config = dict(
    n_layer=9,
    d_model=160,
    n_head=2,
    n_kv_head=2,
    head_dim=64,
    d_mlp=320,
    vocab_size=5033,
    activation='swiglu',
    norm='rmsnorm',
    norm_place='pre',
    norm_eps=1e-05,
    positions='rope',
    rope_base=10000.0,
    rope_fraction=0.5,
    qk_norm=False,
    attn_scale=0.125,
    bias='none',
    tie_embeddings=False,
    parallel_block=False,
    init='uniform',
    init_std_qkv=0.0375,
    init_std_o=0.00883,
    init_std_up=0.0375,
    init_std_down=0.00883,
    init_out_by_depth=True,
    optimizer='soap_variant',
    lr=0.0043,
    beta1=0.95,
    beta2=0.99,
    weight_decay=0.18,
    lr_head=0.00888,
    warmup_steps=200,
    schedule='wsd',
    decay_fraction=0.873,
    decay_shape='linear',
    final_lr_fraction=0.1,
    batch_tokens=32768,
    seq_len=512,
    doc_mask=True,
    train_tokens=129800000,
    steps=3962,
    dataset='wikipedia_en',
)
Each number is 128 + 24 x the weight over its row's rms, rounded and kept within 0 to 255. Layers, rows and columns count from 0. Numbers have three digits each. The size before them is the row's rms in percent of the matrix's.

# layer 6 MLP gate, 320x160, rms 0.0734, rows 0-34, columns 80-159
098:136151119155143161141148112125162127169159136145092139081122145122132117166061081119131175154143126153160172121108149119098112136080128095143154124133126155123102113114133099141116125127129109116127130105135122090102122116106114150128144114
100:126132162121110115120141132097163146106116140123161115089103127152107128135124129149150141122170111152114138122142112160102152135154175150122119172171103157140125114102127092137159090139130144118136125200150121150124068152129137093130094135
099:139121090105128115161206102147137106147142110127147103125125136122150120131157140096079104136140083081149140122143154123137099133100118127121111124133161135121079065142172143127109134113160109107140121132136119134128092109179147134173128094
084:100130102124132164098167106139120128122103142147130100097096148146158103102133158127180089119116133109141165142145175097070115097112127159120121156130116153121158173115113162103131149141160131149120143094124133098152122090109114096068126106
103:121129123122156134101139128154144124159135120169136170159095145150124188141155140084117100130123122144099124092149144123135092105122147162091119093077115131119121129167093109136148125189129096149123141096134131122142146145125123094138153135
095:109135190114117168138127140160201100166122143137126123081150153075130115152096145112122138152139110141169104151098108126097175082134132162138131128122141120113152084116127115098139131174112108139166156131116093135128137116084080120151138141
098:078098111159116103130117140135136071132122142074120125111106151144100131095068117172131146092146132147163158123157124179146132142122133150149128157111130150168146112124154130132153094103123111140144140159133136163136152133133128140149108134
100:098162108138116102094148139119164159125099172147103136130139129124113146145155121148091038130142123148111127148153115181167186125107140138133139107123098126129181131125120145082123158143137108122141114125110113144114088121092084145145165154
105:132140131107115158107137181169103133139157168128097131142085136107121145149136114122109161126133098074107153130125165121130139127083102141135123142145162150174131143157145104125094129141125131108115120148100143113128129121101112101127155089
089:115144161125130112184133124126139130120126152105132075122156120113160108110113158139051146082097128130136123130139133140120168126137136152131151107128142132134111113118106122128137152060163149171095124110117182145137127131178134102130099138
096:143127149120146130147085124112162103154107163153147113138119157130081145132124150165109088125107171142111119197147122110138163110098109132135117135105156103145130113127122096158178131126109097099123154129111095168109162114161137130118116104
102:127137144148121137135079130106103152138121137144130118123111122178119078150125180128091129139147095113138156139135137130119111166171137138145126141099101137121135121138153127169144165120086120151117096145107149107098125096098088095116114100
092:125108105105162094168130135110195116104149142106180142088140145121108097144120118130145110126101121155117077156123146167158161098123102114126130136134120146148145133100120143120143120133117109100148113115143106108136096110130146119142130150
102:126159066160168132140111054142130116187117109107130084168137179121113118117155128163164147111110104140108078108090108134161114125122135141108175135118118150164140118124145146162162126144124115092147126130118118129158138119105122097147140111
081:101167145157119128106154146114138132108094127146129133151092173148164106125146163100094156110089089143106177149173142110149163121129136155098111119094134134127132124096146134131149081134145151138116178124143093106130148151084080125138131099
102:109130122126142142098116129100137167102139133106125114111125123132165118165132163084159118140134135131061149117169109093085115116135136139167109168088143143139165140112141104127177172117147122092093122099147122150106120162106110127110137162
107:188118095113145117144128108111138099150087161062132159141181105128161157106124150138178178122127165113131133129147163136096135115142115165089151149120115141163117152111121118170116133151101116144138163125108126096142120114108114130145110131
090:136104071172093133129149138144101139103089085131092140128093118098108130116072171091108110141136103147119116095088116103147150156128146105145137116113139155122089107077156131132156100106130093104139138104117115123156144109126102126101113126
100:124146152158159112121145169182142134114150125107129147090096150125134124168077102100139127170138137150113122141114117125181176144104135141132078119084142083170139115123138129122161108137103122116130170113140081125121174135135115152154114156
098:097155111156146133118139146152140092132133145097078110152101139146153142130133151114122119114158117098116161127161112131150109147121122108207146148142150159143101124102132111112124131119127140146090117130156113136154122141078137140121126096
105:144115115144134115080144162143121135118133133129145136100132161112125077093125131165127120129128151124127144092128141179130139109116137150078117162071105113087127124105128143112120128133115132128126141087126145091103130097165122161096173135
091:172094161116103133190151114121128085116148125126182122131106142125101135159144132174139158139081127121154125107105091128138101151127103130127198137102122122128162130110140117080099100131127132120125122171161173117107116152063142114140124147
095:124149117114139103138095094117120151153180100147111136097116152120045117137089134110132136116128124080110151103126098134137154112121102134132108122173128137134120123137074077136102146088101120133123125127095092104102161104136163115119108080
099:121141116150139100099123145097171146130155143160116095131148163096097144122169134132120170112121102115107158135131110151153109123111131123124088140125139116115116167078129097124168137127061094175090143109147104112121131154147085133155124121
102:099108089159135080111173103091155077158142166159133088088109168120151091083139131113150103124129163108166133121146176157105135084152108131095132135126128137125112125119105080116130099131084120121130094108158109111125133130115096131115074173
092:133103104118118146083152127102148128119039106101121146137170116110113128159120149178094130140128156099099130161134113165153136127094141159128136128077149142081129119129132139147112122074160149131110087141155117132138113101115144115109137120
093:123132101128168150110139106088150156129156130138158166097099120133117156126183132131116135148138134151117106055115158088102113131146123142116175112125111173108090122124116159102112135118092132169128155117124130088101109146123122142134117162
099:133139117102129109144165130129136127077126127159127112081123124080146142139123091110131100129182146087147167126121150149131121135097122099137161119138101141129127121063129146118099092147130105081160123112128100143150135139091157172110100109
108:172150120114094158090137152130093151147137156160115143095148126143108116083114115137125125134125092147094136075165130131093099088132139116129152162109104157154103120110101140074115076151098123112154130132167133117125135089075100095110150086
110:064105098126159111119080106145152150110090106144162143123128168102156148133119118116107118151133089143119123080147114122152098131141089167157155128139124130164141146148145127124121154118083098127073134131125126093110116116134111131116159160
110:152109137127141139111132125048141135130129123104148165079147139165126137124117131077140104125129108088098150134129100099136138125106082108153146154139139135125100127156122113115158101096157122117109148115081064127161140165118096133118112140
106:118130141182161132140152118095109121138116146139116084115131114107140110091142164097131132084109152109111110124099104141148121145126163142149165137140141186126129081077122133129151077137118096107133133119132098119151090139133125133160118108
092:141114085126091123104143115156126083160135108147143155127171144105139134130136088118123119159127110131165108123109118152097125133125108131138147138135151149156142089111165137123095125135141139139116119158162143112143095111124108087091155105
104:156148159114150155116118143122147111177092114150140142121134138134130092110086138127124127113163130095122121175163091098132170135107142091153099110103081117134116099095103090136110145164113097125084129141195139146091122119163110103129121099
098:132124125137157140176122117115174140116103137101138136138145177112141131161117151098062166117143120125131119130101172108123120147154158088092108153103121115133192123115066157119102107124073130130116099108142149144130134107071138135124101121